Part of a small language model's weights.
Size: MLP 1024 squared ReLU, vocabulary 827, 7.28M parameters.
Architecture: RMSNorm before each block, rotary positions, no biases in attention or MLP, untied embeddings, normalized queries and keys, some layers without attention, paired heads, gated attention, a norm on each head.
Training: a variant of Adam for these matrices, 8548 steps.
Each number is 128 + 32 x the weight over the matrix's rms, rounded and kept within 0 to 255. Layers, rows and columns count from 0. Numbers have three digits each.

# q: layer 3 attention query, 256x256, rms 0.0993, rows 178-213, columns 192-255
# k: layer 3 attention key, 256x256, rms 0.098, rows 178-213, columns 192-255
# v: layer 3 attention value, 256x256, rms 0.0928, rows 128-191, columns 192-255
# o: layer 3 attention output (transposed), 256x256, rms 0.0934, rows 128-191, columns 192-255
q178:156121122157144140149105109125106138173087140136142152170112112150152089117122097100149103119113139090188073106075147134170112130122139132107125078139047163105113134055150078121160122134208161
k178:161131104148142127104157103123151075163127075090070135078154076157094152098112169145096197118154093107115109130094128147113162140103129150085076111109095123121152112142095093145138068076100152
q179:035200040108149093107128072104105145109126164097150155161071134106118179188089122112153099108169131155060158139126159163133082089107141166098170146145086194184159165101091023123133184160149125
k179:124031153129163106139169076193112139124119058137078112087089056135193072144158102096117131082124129154113108110143135176143170124214150078160135089101110156075184187066126138103099130161106133
q180:096104139100168065153114172136175149067096158089071064094128143092149094150114169180113163226177092128124133091125166112088147142109081085159117136098204152103167157134052066168094169122096164
k180:150142180193172167122135162128158216166121193150137110121143167098146127106116097032127097138150124158180137105163172131159174118099129109078135131157131134154110124168158082125075159131133077
q181:135121166133127169136154172086159126134143120162141102117098093082073111137164133138128098152167146141143109135114151128119124132097086092107126174134159142174210135152162180108141125139123150
k181:138100146144103108146071091092130160119100182137135116147127177119123157117168144052163123095147089156157092118124122152158130117139129151154122139122143181172129123178156109129099116134103151
q182:123198130100129139139074115093131173149137144136077137116133096069141146168182112109116176090105157136159054185122152099110077162089209096154154111108123167167179068157138096147045109113066124
k182:128086147116119136127195154136108139202169116137110092126100109109119169108164178172091125105130133172072107162080092112154078181051160072203085121095144155125199110128113209127160122098143076
q183:073127118102120150086103116134152122112090136117153110181128136159173162176129184037097133106079098132071082133101100094195092122116153127128078139164149113077108171181171117156167206137122150
k183:204109137158127102140057120118154134096137192121124113193106141089086173130129114132170121082126106095135173095149136143172154140181104094103131146149146112131097155152131134145061099147086144
q184:222156122125071155164089161089140124102138130135139135140076186111105120179135114164134181117128106104158099088146083089102125159129155121170105128147104049088062091133088143115141115123143119
k184:168161133167116176152105148105195103160156128111129131150180172138138121096120065166107161130126151139122104105148129127148160162134117075124112135167166097107099100104111111117140135161108120
q185:140137163157089094102151161046126143122098140168134107142108076102118098137129066102137111142180088126139104137098164159125161044148094085160126030139104119132083080144134181153103090151130158
k185:083144030107117100123162110114171131145137143130095127089133118169109144187119142123110143174126137139129148082158080087122111118032117121173124065194153024151037103148139141113103102169123137
q186:167098123139116087136113159113114157085131158171202191142106196150049141150163129175140164128138106125166137137062087055144091138133146157166115133135127160129082116071068134122129159150174156
k186:120185157151137146119122109100143113167112119120119111111101120116175134118127111108123137134114146103140128112138151130114151154131125094117107128152139130144136113123133134139105125131115134
q187:040143027100163101146217217148082106128097119096089111140117212095179143155120110135118111142139098110126068132092202110133101044117079127172119255100114154067164198141120000133116094196084170
k187:091081100093150132138109128150104141102107122151135150142094120118129115157120129082058076122144112153151130143109132153139102106098160103117114105115133197146181149112102151178127114121130130
q188:194140142144049168131168190131103122118186128117140125100102113140047153107153124160142082138173098148140180104103156199083155141093069139109131162106155113154126107151091156092097163132080146
k188:128112163119081091141096091167090142156186096178112131126141186113165115150113178142064129132048110090180138157165122119095174111106146140135145048126103066133158188109185166098146140181065163
q189:132123131106118159150127110113124152084102169105175124128121137091142128112163139151167115160181119128171135152121140159114080112173117152139132181173111162186143141164116117180177138186177102
k189:146104057198167072102088100110161141101050119080115154169089154131130090109126119122137143167088132115081190172141118097171255110145117144158094102169144149188084207090109076119195131124097111
q190:129150080160130173132101144091069156143071127144071088102090124169139067070137070102138152099125098099171114171100157155125164071210115107133166156132143226129148139127219136141109048144119184
k190:143106144125137084136138113192076148093167097137128124122172151128076137097131089081126114131127098165187153127209186107090136132135108161120158154083126162078148255055066095120084146149099125
q191:109169172152118162108099126120111093129121146105113141135108108174168140139114083135165096147113177111114112093126124085157120121109116050099115134162087165124115113140153142131098134195126193
k191:111110041091180161151131138080196141137092124086096086194138141153109134157132148119175159099138140164135123093136090131131131151125110132144065158156082135109137138172142107113129184145153089
v128:098190107136163094149153065104148116108092077158122164148128162113106133137116133134144140124094122042164096144127103132159089075232105099148063084184113058154129101126107096138196168147209088
o128:102088128128132133067170114083182114165128208100085171155076189095105074121122122098107163103109126170122101111152138166057163133148116165132142043143086162107194099143104127056092145135135141
v129:149140109114100193138141060133100183083132153143157095160188143155145137094145118113120082140107114100159108069162122112111134136097095113079160125122168121106192138127126122144158166067091122
o129:149091150106110174178094159138129090116142120126100119084096105103174149151125091138110108150106132127123104134103123125091154127167114107156139152189138087112109087120131064188180124171138125
v130:093114080109063101101145074095133092167147179155117144095126091093099135084112147079124050111164160113166095096093117103203092119102095155107098049129137112140138055099136135098191097104140070
o130:135146125106150150108154123076199108127108090148138171133093135111122175170148175158095100148106078065078180056168137145163085148191129163119123183117117133174141151169137157219117105153138112
v131:089166125097139136109140074090086101184119110154138121183154176132098139111147126126119092099111098145112125083160091187153091104194110115119121067204120089106186111112249121202167152093137141
o131:122141141098127141164175160144132148133096121116100140119131094131181108142141085136111125098083106145152064108122125144132108152131153143203109160127142086105132115101077131123138159157102114
v132:176121145175124126158086185145075147153122124125115119134208145138181059166135134104165100164127096096165096078132124148166107120112120074147127106110133094060143122161142132142101140123158157
o132:166100106129146077154133113181175130098140178133168118110138126108061073095161118083130149098170128148161155133151134129093154119163138092108104137128147135130057061102166113149113094135090151
v133:163160112105145147103089120090110200109134111129132151124143152129120123128134192105120166151108144160078077131095066153122115143063130148154099093123102143216094100132178150111168116149089191
o133:097122123090155150172114178101129113200108160097131102131128132122123091106107151136134115086111160190159072139103156142094128133128159136180106151094175129115144109188121139090069117143081103
v134:136067099107101149156095163133133172142160091152133071073133053137139098164141191099113122136100109120136141111123134154101165163076140154097182095098123139155092143055147223104122157092088126
o134:096131100131071065131158115185140127096114170108136083093141094145143136090143129141134086117192088089107174111157108143163146123171123102133125111185122131102100088135181151123122134152113149
v135:099134138143140109117097063091203092162071145134154139084007141095078180127133087127110127145172137104094158121141143120168125174171103151124105193106132205069163093145127100174114056142103102
o135:092196177100121152152098151106109136196137126135105144136127128123142117116123165170128113087086124158142091108092137066123071132149183111133175135132146120164135151154082144156139124073177088
v136:132133159207225139120129071098191113122161108124105122157086156133130126096141112149103111153122073112122033159107194120109126123067127109107145183135140091134157127115103159094118163122107135
o136:105110179096140135187128114101169118125130087164132134084109151097130202179149144146120100111143208143163107157114120158140100135146186182106153172096114108123144107146090102181119112219136084
v137:120140060105152125141191102088080168122181150093123135163154141090139074183140136076150203138146097158161211163138123156066165168149133154106176086079136138160057135157141110140119115153114117
o137:123086111172162136112107180088141151145094158142105127104102119186106117091075147127133094166145096128115148109074157156143081126161108128137147205133123143133142105166059150086139114087089131
v138:140177105134092117130156182172160145116181141167106149109136136164067100119067181097079154120092157097145127147106110159131142124172131122148076057074097144120121113173057170101125106089105139
o138:111103092096117054139094103128153110123118170158151119167141117145117137076058178073114131100174176113154143147134141136150108132099135107093138114151137167131112128196204108140143178134164096
v139:115119164164148126105158117176040140121095171050182109098164116084179073105175167104163060154158131211097134150118114252132137127187109145130135218090104069090151104121149191156191109175155140
o139:151164146159138156108104053072111160109149063130192110116177150149099147139055099087165169116128091135126127121054156104135091133073102169151150166094116174183074150133077102111147123117130171
v140:088118170088104162127115112081123092074110166183132104097179081117113177093140059088111114149142087086102133133141122116049115136087113114115119129151127074160166066177077080141079142089159091
o140:095135095095164150114114105089129065120121107076141155206139147125120184095136167190162106119073138133214131178119182139170121072118122136163103174090125087126172150133090126146098146137134123
v141:149161133076164173163166098075172122080156095192092152170054149135070165107102139090137121121142154092127096092151152130141146081145136133123123168105130171081141083189156170108122112156134118
o141:168110135105177155115142141090116054134084147087099149117138127143144123115122156127100120112098119142143126149153180182149117109139149171144105171078157122121132141114096182118120115138152127
v142:149165127188117138128165115135123119157182140126126155077094071168093210116128118109111125154139127074108159163166112098085127118067084149152101145126064161198135126160112101112189097151144102
o142:144172149073110124186174136096038125166132079084137080155146156095193146139133142178081201139158128118121130126152184088126139105158137124122140211112159068122133152152122123150117162123095085
v143:072147131129131187106170054085165103084132149151098150175088112087107222125090139112140100118151136081133184172151111135157088155132121197048171173135117101123105112072119079142122131136163093
o143:142140116100118174147088164166219126165142076161137158134120110097141119063168186149112079128121079118136073175163120135165089101148147103150058106079104086101137144128084122177134130151120110
v144:180151140144170122128096219164137110155167118143092154157090065165146159101129153100117117091100106075103136153149165066169236103098124212114161069094137129154113121211141179077161170170107113
o144:123091156124124121121217090144126170107145123121125089175114113150168164144160134111147060138108154073160107105150104114129107128093138086139136149175131134123110095147111048153119156158118189
v145:083077118107026126170059069105194108144147079109147165124085190119076133088151212186157129159127181155151139129158159048104131173067111122080190126059128167137092160064133131066187128116118145
o145:165186128109148133144208155101128124217094152111130133113085140090130097063146153146156099104131079124119077131138162133095082127174157116168164132116142115114163124143134152108164109090123033
v146:148113101164126121145134151094172123094150131122144140117159149142117093111143136168152143176146127142161165114102089111170115136156124128175093105137152035154145131077119130154153045144146122
o146:175135118122102169112091104090141059138112192108117160217106107153139063114113100084141153109125106142080093148148171105138146099171152137129098105130091181148116133148124138116145122112155090
v147:123111117174142123161074064145151136107153120125107110120126121088140097116111081103164082165140175130067113102093064186146151109185148095078162178131100168089122182119137061102107142150112196
o147:122143192150122119109136141088181122175075137117168122088115084184058143083066099121112187150147139108124094186086099102110107112074104117123155131153122129136149080101073138110155110068116140
v148:119122191066157114085118097112114108124172114133146139088138145111147106131117154140140132080113114119081166108115151113171133160160150153112126109151110115107163081133191137127065096158103180
o148:101087133130173113142139079119170173079060103151166122153108103125141082141101137104196106085143137144135109132126103160123108086102131144118145127123134210134155174155197106178118157174097105
v149:101083186174136133165108129154085145156111165078145079132220075146245110132127181138140164077140126185098125135112157132142091138008130126149202171109146145148128135100094149081064197124094171
o149:157162145088159154112097140124161148169139092196128178132087126096066165160131129159108152129068123167157152138143165057125136144117136145142132147093145173138131165103114129140118107094125155
v150:124164135071115112143122093128106185116115134122162109147111165128142084103142136113131108171099098081130120096112134133116117156114119143125164126141140139143188082112141130129093145150130163
o150:091085157089126171139103178109157104110086131143148103096149117145140127111126104096078119136075132122095093136127149165138140164142092100114105065079083186107158196180183083180125060114145148
v151:146104144121108158135094142159093144130121150123141142140102072128122116167120126156099114105154129127201046129090077164142106129124144059155099105117119148062102124136114164150137154109145159
o151:113104085181139167121127134148134134116093149123165160111106083156122124135143115096217141108101098128164151109079144120091163099110093102143114108117111243157101118095107119083100124091105121
v152:119119069098087102113198101099172146142117038130134128088086111154102094074105168146118088166153088112126157099123135122095153152090124107174121057074180099098119129156131225140103101148126105
o152:159137108124078143060154096121111116136189110095125129180111130147179159134106155066122160135107113132088081143131075113158149162081138127116126079145134112144144133122168121135152150168172104
v153:124075092148117133126071079105203135123131124106134120175085192119100123132138144228178107065111085067191107122130082150174082085187152109148107003189126181064073120135122130147044107095172155
o153:139144142099145127162115110116138106163084126137216159062162103159085089106139130101155212117129120158118133118094118132084124132149088124146121142107087180184154141141107084159132147105126088
v154:102155175115093146157127052132159143110139157147148112115124187117073122082122117134103115057152093167152139117148165083048091154198124086078166105131121072027086085113152096127096142104083153
o154:123157074127100162106082161085108129117133104117123170174139136107091146176116111155113133038118085121101112127149145118165086118110092168148101147118120137149151189188144144077080131107114089
v155:165140061127174109113051179108114126142117088140110147124046142121100152118131133208153151108129101104135120112130088139163093114117129124145118131123111137124143136169093134119113108165135115
o155:151160108129106148130107102118143070149128125082130163147093128153154110177132133083171108134098137166118119120101132139149168139110119130098137099083109064116123131143153158203117099121170105
v156:082118193109159109138107057138118119173110147120143109126060141107118250078140114182123055139153218095087194155171159104134160142184103118076124197102142106119203200075162091140108082143151078
o156:107156109155113101060141119104140109133103094197087149087124150131121136119113143111151102113127130073119111204111087125155066121121129079142119118156112133085181145115089110114185045130160167
v157:099206133123157153129207116217129146137124137116126107111172116164153202115120121158122146108101105161155071086103155101135111084086140090196086155131131148154180156138053147135166122134131099
o157:110052085121114168052167140144084139153146093172097097116089101099174121155155093153093131096141137129109116115181134183120148165095177077077078084132153108093185134180153174030130112112108148
v158:127145120082049125140069108154140137140110143149100116120165110142097165141102154180115163114134120122171118113148115112130102142054119180150123139143149131185140131132102137138154104112128104
o158:113108120106114128094112115130142079108159091155142114142140100149148093149138124134122112139129135114084153125155116147155166121133117100109119099140133099111135082149240163132120133144158136
v159:156113240132085094136128175106137235143093122151127125162170128148189175112145168160154096100118118141133083118133155140156115147091154155115144117072067147095138135133100167121137202114108150
o159:163149113083118138155052138154137056157172132102087100102107119121158073137140076082120145082096121082133111109160138129098144135177144115135139086118103135081109106100183121137102154148125133
v160:072136109144120126081106100149186148187161130130113127120122149115095155062146110073123121135132111136112190181169113070184192086115125122126056151177192040175147158125158091171146118132155151
o160:088158117149159137066145128163109129116155102153126108108177105133160166132164127142107129160112141122121122116170091148201076131145173113141105191112153121099119128100118106109117123116096151
v161:083095138110166129141153132152139153127190104125108117115244122109100135105121140160099096164120087165116157153126138145112149160106123064155137097145136140111150074110139131106128124115107176
o161:116078117228143180113154074072077116112135144168177147109088130159125171090108124172191102096158174124149158076075119162085154102116082133085123172122085190126126165080101144135117105090124174
v162:161141163115122136181145115098053118124140132137110123171120096137081213056154132188128105164134155000093203130156114101178129114105104156145110140149093095108193138073067117087158097155121075
o162:127116145130082161160158115137120144102137107185144070094131086136203095093137116137074071162170126141154094127111144184145106125140161089134150118135115106062159163135162131158165090173107103
v163:147189178211175133118122084144112123118165132128119136082150076150091129130120137144116154170130140100077125150172168091077176163099097147046136174133124102159147163162145064121157142132088114
o163:112132132107134078084155147159125146112175112126083135132159108157160137147128134132128107089141142168093101147109088099131103133122140090140134160178179065104146094137158125155119142174122112
v164:116135163199155148145154060099186084101086080132168140151174159109135172108162071181134140117149049091111089145148128122113113154115106048167096147143168147154101133097116109208108087046168099
o164:159152174165058091144090138080113137099130092167094143123131130123047153157113164118120152123181124125153155119125124142082106083139154175115175133146081115148111107128130163084153100166163131
v165:106134115081125080117123231142102147129066104164123138160135101122144135166096108067139154133115106141111075118107055104139093170135139124205113080131035132144130090146031157147171103077107128
o165:080090060182147143113153089100110150145122101143166110090093130120141089121155192140131066178121131150109122098151077209077185179149139136144087112114133163131156130147177117155114129169128166
v166:154074134136080138117129212181133171146049136123140121121155071115128136106154142159119131115079093139105094187136149144149169132164118140109053125166178150084135187108124176117071112084133193
o166:086144187063107105161138114101097123117108114159173126125079078149179129074110106146176077123117142116100141179154147127142105120114099088124101079098107170114177132117141163203147139102143132
v167:175087126135139204138145105121120120129174109148138072071099153138217136121132106121090089185127079077115122083123100119155113156076157133152174187100165150075135141095160171166116149120113139
o167:119169121143089136133146139115088137143119126129191112116171111103086161122128159157082114119100111172185132119130125148077105122191162139171125162128128139141100138122100124081177116137056133
v168:088117147151152175097097103085193150132127120141121143149081166134085117129106093140146120151121084074139187147123110094128156214183137150134139058125135123088144045186179164130106093132138131
o168:126124108106099147110065106124150059126150097103132106098128150148149095121100131134118130124163138124051104125134119104144169127153114141072107129113096128139140134136169148154096125133148139
v169:106177155138081126113090138162133140255107118113175106103138117125107083114100170087146091150192120146108151103157158104064114199075108141087186130086088086176133106103095136124164153092114131
o169:116112151116097111111133123140139118136127166128099198123088154084129089146136118120164176069137133107102093136116101101196129180043112124154100119150143124155162116150149047159171144124181156
v170:058185044152171122123144093150139187127114132091138105124178131093168104157142093082136136145138082176135161107132097187130135171087133093124142167122090160121148095083092166163118177113109151
o170:162127128154135142159069116075138147145106081158143137149122167132070163119151197151110170148149158241077131145136137115177141145099127174090121149117056126120164149121068132136098145152136108
v171:098139123130166102101181123121116084164083101163136124127077099149077159117114126131087099134109129089135151146131114192175173066099130187159071109177204128103181129199113147127138100149163126
o171:101191115100121119164176102127153149162143120099179135113155140148140159158121128162065150078126127137158126161128131107115125120209155160105114215093094148174095099120127098204115105158075111
v172:141095160186063155126120146069123156070157175098151120081116093104086081137166096178086123157131140106148106109113105108084078153146096177181121144158160086086082143113138145156153075131124132
o172:108081116133116160112085141152135149119133129146131093119168101134145064139094137064102091073074156150107045083149130172127115153159107101111128062141113082100124097126243163126154035112140130
v173:122145160181083158151106079088093107099138161173112123173134070117089095109129071093115200107178131255143143130116171145088146161118128142161098086101109081104124046197115097088107144087166107
o173:115114121117179101062156122165169166132149109129080141087069148107150090156095164135114156075068120138113048118144157156111098139084149138173109074122126141150125123129106115142105139124166164
v174:156034183096094147126155132082144105101115126132119127166033174126084134111106142143128135154144181148112128188115118142165122139183153142160139131116148154132093138146146163138146092143171087
o174:112099088153112114115111109078153126082159112145150123107104165092103106153155131121130110104188139084166177127170124161107133177120128127101087056153090125138106114094238167098103140118137164
v175:165108111120145104121087146129148126139185096135106139141093156116169157127154106181121089104105166119126117117165103075104169105071139143133128145078094104126170090102138117123135136125169145
o175:096133147131154106120116165076094085147145117095111102210177098154139185109116113172094080136136141138088124150157169104142151064091114114157137149146143129076110150190093135094060158130101112
v176:104140176157145136094091199055139140080069125112168110111134157132108107126115088164154120168125130138109152164101126167136099155154149130166109100157114069167134107111117153104216113113151101
o176:140138104156052079099182106138128152134115124130153122201094116094150164143137164126119090145179117114105145064156144093122126114117136211083125116059105134103221156182141133168147150167121164
v177:117101116180144126093145140116161108171129094149141144122129090108131109146143113029123188127106156084107121117146177123167163155105111185074119158100163051201098096147184111117115157120113094
o177:083151127115132101144152118134170199085133127115043075098122165082151190099139160119161081158162156166104091131142111138125084155142181114136182115177195061121165160124105145138190154189103100
v178:117140148178121085106112067116112136166101106136141144143135130150145081117126158123093181171160079141149148132169154137166140122132121155096137117102095078078071110132109197134170113119136089
o178:102137134100137083128116128089180116133118108114068162157109117138173120138105084102107077134129121076161119118126130183100097149130146168205130096135134142109143092121113154170187150135115139
v179:064189163124180138102076023092178120142106132121167108148128168121029088169154060053100192127125137185112133082172139146144109170152085106128143114150123134180163102109140030154096092085086143
o179:098210122073083111137137188194122159158112138062083125147124097098151163141169136161111106135143064139078080130141093083145129138125184134178139145163181096159129123172089143124163124151111093
v180:112151097087147111111138128103118099135093101153119123147078180142154164148134145127113135104131087128143119098135122120156113122127169117129145091172079166101147081173091152148152132135131122
o180:109156154156081176101124165151092123141141100163093149173162142108144158131151050143122108122104143218137080115091136118094168153162127167182136095107138107144131146091088147109134104121133107
v181:154132138184067128136084195136076187110138139101114103082141040134189135169115128153135135098141127203103120169135153169129099100059159120159160163122150212140097152137139173157112140147074174
o181:139143103161150114148132082113123111141149106138131146133084081142135120146170121121135141127144126051127183103143143124112145123111106120090061079100110143093151145155153130094125130120153133
v182:063158150089141116115178080151182167173094094109149116152150114129101122067118142093129159107089116152096152155099117145098090155175097095178116075148137108198200146151117122066138168113123108
o182:121156162069166163167152134135112116133081179134090147139119126126169116141141170172106131149062119080182110138124172148154136131157185154138141156134158132106163158054072113152156154110120127
v183:109149152125127134129161117075096142050135183080142106082188150122124094134152129090150131198140151079111142192114109111115094134145099095084096085168094157115122191071025130165117130080115148
o183:123212169150084123152136161191136112131175091111144118128142156116183170085135073127075149141165114146105199117123085093141161141159129102125093130143131099142117130206162125153106122122118138
v184:153151120172142134183107161219084168126077094098165091187113118142085091148108144146145149158117150191129092122143139162171155132148123188145135074091118088135125148120114166104178162170130133
o184:156056152111095095131106159185110100132149086097174103115125071172152105131119095111051152137139103107085115104103138138101155155065107181112149136125143131134105155086179155094094137111151192
v185:184115126148086123152137127142160088152114135111157143109057116157155171126123140153128137074135083109184121090097103051148059118155146130218133123104114179141087180128092145138082077127111174
o185:187141127108123098162097088102108081138157130185149112156137124144075093128123148121133153102072114102133119159175116098201154138125124114086077114131109072086133151072149179111113093088139123
v186:106126122105164121161147151110130119151124109116135130149154154113085195114153166162160094135107120111087130148128152072142087117119118131208101151124127119116165097073132154079139155133127152
o186:146175079106148129127111109114080118159124126108155138173092096129151124129148193102137137121087125100125152090161126143152145116135143141076078157101146158100146155161114119164074200149135109
v187:132087139162143140114077095133139149194127135126117117045075093125114148089119094069091120109104134147107135128152176192074143166142118137110154119100148101126141142092126132099128163092086093
o187:044148148098102071124153158145155161101128136060138080140167155124144138137139130143096156149135188183107114127110069136112142154140110123180191115191185072123155122078091107154131148124116118
v188:079103146143085132147118124145149126151175124166156105144119097163050120154128082148116174147131177103131130130117090127129099167136125057211119062151124093142094138106099129131137170106125163
o188:089173118174104145128108110190128098118187140085152134154189111137131197088084109099080148087152118104100117103078072102132131126131139128112114140124092124121162192166186139081114120139148143
v189:179140156165127127130083075145124158137142132103149160165117162146141134099118154137134123100093090122135166096154069094193139182113186102118120090130105127115142152109123127132112102139095162
o189:105073161123109099156112145107119112110133075149134132079167135172127134102088125140107118143144143126136099129118054165096193104162128108159173125122102164140124125086092102113147087128066141
v190:199129255152042080113095199211092067064152202135157089171108209051021026229107178164174165207168255209124168182194174102047146232118033186049189128104028083195149131172255163051109087129081016
o190:121130122120132131129126120127124127123137123120124133132130122134133122125132135127126125131123127125126126134125126129124137124126137127131135132124120127130124128129126129130123125135143132
v191:165133147122170132085108155179162155102135143142108139149170134128150196080098196116133134140085217166136106163116123188149131127029125200083114107125132097163227170102115178125156167116124119
o191:099060137089119098165079150165175130121116124118121125099127078151180128152132101134093110165197172123099128122158099124186110156160135092130168112124128100106080086183190083152088151136098166
q192:122080143048145128128123097109142099098137089103140117137149106137148093125146175131134095132124126139081101113134100149130142097100130137114128149144169094117097123126130074118127100110111117
k192:126062084117126169175133135149104199092194151160160133149125141117152142161155145211114114130161125156170140088121129116135106090095128065178131117155151150104097121177090132121146129142130190
q193:096095166113142175138164101077126098152109096094127100178126128114073096162106192134122144110107128167101084083185172078134167109110126104114160138065111140101124146106139112134108117071085087
k193:167130133124167087158124194132113144127136117174126146113149128169137120073149138103124142110108096160127116156117096109143140102137159111181107171116108142155117148131130123126133123137111141
q194:099091134106187117127154045108149157120047103051083063124117118109165105102052183134087146102134128155113064109141168116071231155180073136111103100141117154071129120084116089129116113072078072
k194:101131158174114104103147165127129080168069142110110135117114145139098113105126096110150152175131139143089181148155172138111124133100130166069114138099117164156126136103145163151083115152090112
q195:128150126106096123128148155121129124109171157167157158111168169158137149157141088113128084118101136110114141084099085151110119118159155126167140184159131092179143146121121104127160168133161141
k195:120127139129112142115120130171120179111186172157168145146082116146124081143159139104150110085116117113186138083101096089117124089117161137169133142135138141096105102066118160143136148122144177
q196:153108100123091159158156138136120131184077116105065147168090084119079107159066098123115140109127132085070100097205156125151146174105096179108097144167071112123042132058130148096139096129139117
k196:114122136107104088121188106134144080104121126098106125131151145090083109131103142114110158129096132107153124099150156205119179150149108140042118154105107189163133064118125146124121098097095093
q197:102126164121093098113130102106118121132108116068173081124113110077130163167135138133083154071118117145147130097128140134148154082080116139088133132071101155130135102172106124091126136109108088
k197:136092145144072143147129123128133093079105066134081073115112141060134139157073150116063115102092144106109104120137102185109151169187109143084160138088125117115122130132163095099079142121077115
q198:164105117184150150069194146104168096127113148125134173079106124149096137140178182045094142120135111178102165107124136086119109117128150128132137085139115133200097093117145156082148153137101193
k198:124123133114153110099159138105133140145133136140185158147144148166112139142167159127169147107178090118119121150125119129117101112090123126118090104125115166131132185142080155185135108102120142
q199:107120109144129149151118136147115137129091149136111101129099113088153156121134121118112141134109142112151132147153144102097126131156127135098110090117081133133180157125101131136132141133090077
k199:093109120102091112129150141114119103145095109121079102123132102100094117164098165162080129152101095151131101125156133152106146164166115133126138149136085133104150079156130095110095120145135112
q200:138097118143153105130150170080100107103060159141130141139097087108096168093144130089117144110127163126177205062183203101106122108163109136089112119053091130120179124132101174122099096124159106
k200:164055098161131117110171163108132113145087085110102140103099164132144135207143179153129129117128107130147088196100132125093160129146166159130081095130082146128161078111098078097111149125109087
q201:138144160128106148108125120107120121121167149161143139109114093145112121172149163139129127114148107104142107104134137147152065151136155100138159094148144127139087132120151147152128139144145138
k201:117131178143072110132095085125192153119111130166140129095220049125186123141093131126112122154190091118118162135143023135131080115083084118124173140171169163167130134141132172123103148157152145
q202:105058161193146153112154145159129146176080139152158180148085085141060134105161136095133146095137133100149123115065123120124126125123120152132107182123123105116125101131142155144097108092161175
k202:111091126089139107136129194115192109128147135100136183114097141149136149139114100162156144106177048109139121141083114180159108118091096105122139073122119099153172120104140136115150110123184102
q203:132220090088108143097136158144129147177086118135107179176105119113085140145118106170120101205190102117144096147129115147091139127111155139134103112125131173172135143173125114111111186169136186
k203:093160160111161100121059151132120110120128162138178155126135135104124160125077130151132163096144128143146093124108101124141105155146170148138160134127144170169107151172082084089147139095141079
q204:117091101104133120111096083158145125094100160140117119165080117113148148153167083128163062168145121126174137121154135121182074132112102124157120123174153057116130152135120118142150145152110139
k204:133079085095117116152171116143082199072128147133097130144134124158120169073109083164168107173153096101092157079106137076094133115151145061173151138163133131119117126115099118108157121091132128
q205:153064121100150085093124113178113096151080107106086129172115140157167175121121104076115150170072205104168156107172144116236158124125109108089103128120101128111146145132137122140187131095097119
k205:098162111117153146106158134186117143159149079094121103166156158059082058130065147110122108125023144106124129062079149174124172143173115123116123165164053145076161112082183136081140145113071164
q206:135120123125171053123147131102111132079120111085140141130131174112161160111118172112068135164084171110149155116153128115192105151073170147099146142113129151137090162160151131147100157079114144
k206:105194080106205163146107162131053148125148123170099170106100111097132115203115155143110083124159143114114120078095102137130118130132130120219156170144166212152139172123069128124114141149160126
q207:163102212112130116098171097108096133127091112151102093147101162171144128082142111114088155115098063092105116105124087114108128172171164127166143110075112098113140157151165161145164105136128192
k207:130076184110100103096113172084098078125136080142120156190103130174140149088159107112177125091123119186148187137137134119138179082044122091170115112173092097140120082128155141145113175169157084
q208:104132156147130133102161114103128109165077102115111117172132160107034159174102104161152177049124115104130112137236153083158148165150082076133188115146109104087127127116179131130071144110094102
k208:134114117134101164149100166131128194102117110132159136142101111166129065143182166151160132146117112138109130109140089105137132082122152080133110163121101151119080137111133117139149145145138200
q209:120160142158111180084150112134096135172105129153137159117111167123046145152102092143140175105135096092118116105174120093125103156139113104165176127135051110128148135096165142118086146124142125
k209:098133133145131113068150116136140069135102096087072066098170118114115114131087122086133135154151113113101134161126163162123150158129111158103157123110124150161135096137149140123148087169128094
q210:126127114142108125116129155127091147098134110158144183103130112072085120130100102138128110162172074106106115103202128126126093074134157113152130151138110104111130144122151124104113179158126144
k210:108151147116120174086140119123146137128048120102111089112104133090087188182078131164074144142110138112097159161123156181121154183141094119103099144115121129145095119116152112131152143095115127
q211:181099122152107154106102127111141102143145161144110130101112129111130163070145109104107080127136106141117117121150173123129144137118154131121133122091185085131176091116121102114164102113142092
k211:172126080149171107163151202142091142121118198143166130123159144158186114117137124122127139129142109145159127099069091115125092102160133145204105120125183123145123125144159157173136138160082174
q212:097138163181133106143159141152112128086169123148116180116176150131092155132122151102144137127144109079155158136150114166134105071089155135158157096154095134156103133084157142131080162124135111
k212:144132106131105142124066101151112158142223117088110087134191110138085116128101088137090082156127137114144153189153132128132150130038134132123132159148113090083136133069144160156190134154132126
q213:122120155143154108151105100079161132110096126152132110137106150129174128115125116162107175147121135183127158146144174105157140120151094114086096100104120173115135127114104134140121068121137074
k213:077100131159147114112134094084173148148098151111140144154100101128100130159111086156145180114139158118108125091176184085124158155065078089032142173137073139119125104135132100138127106136130102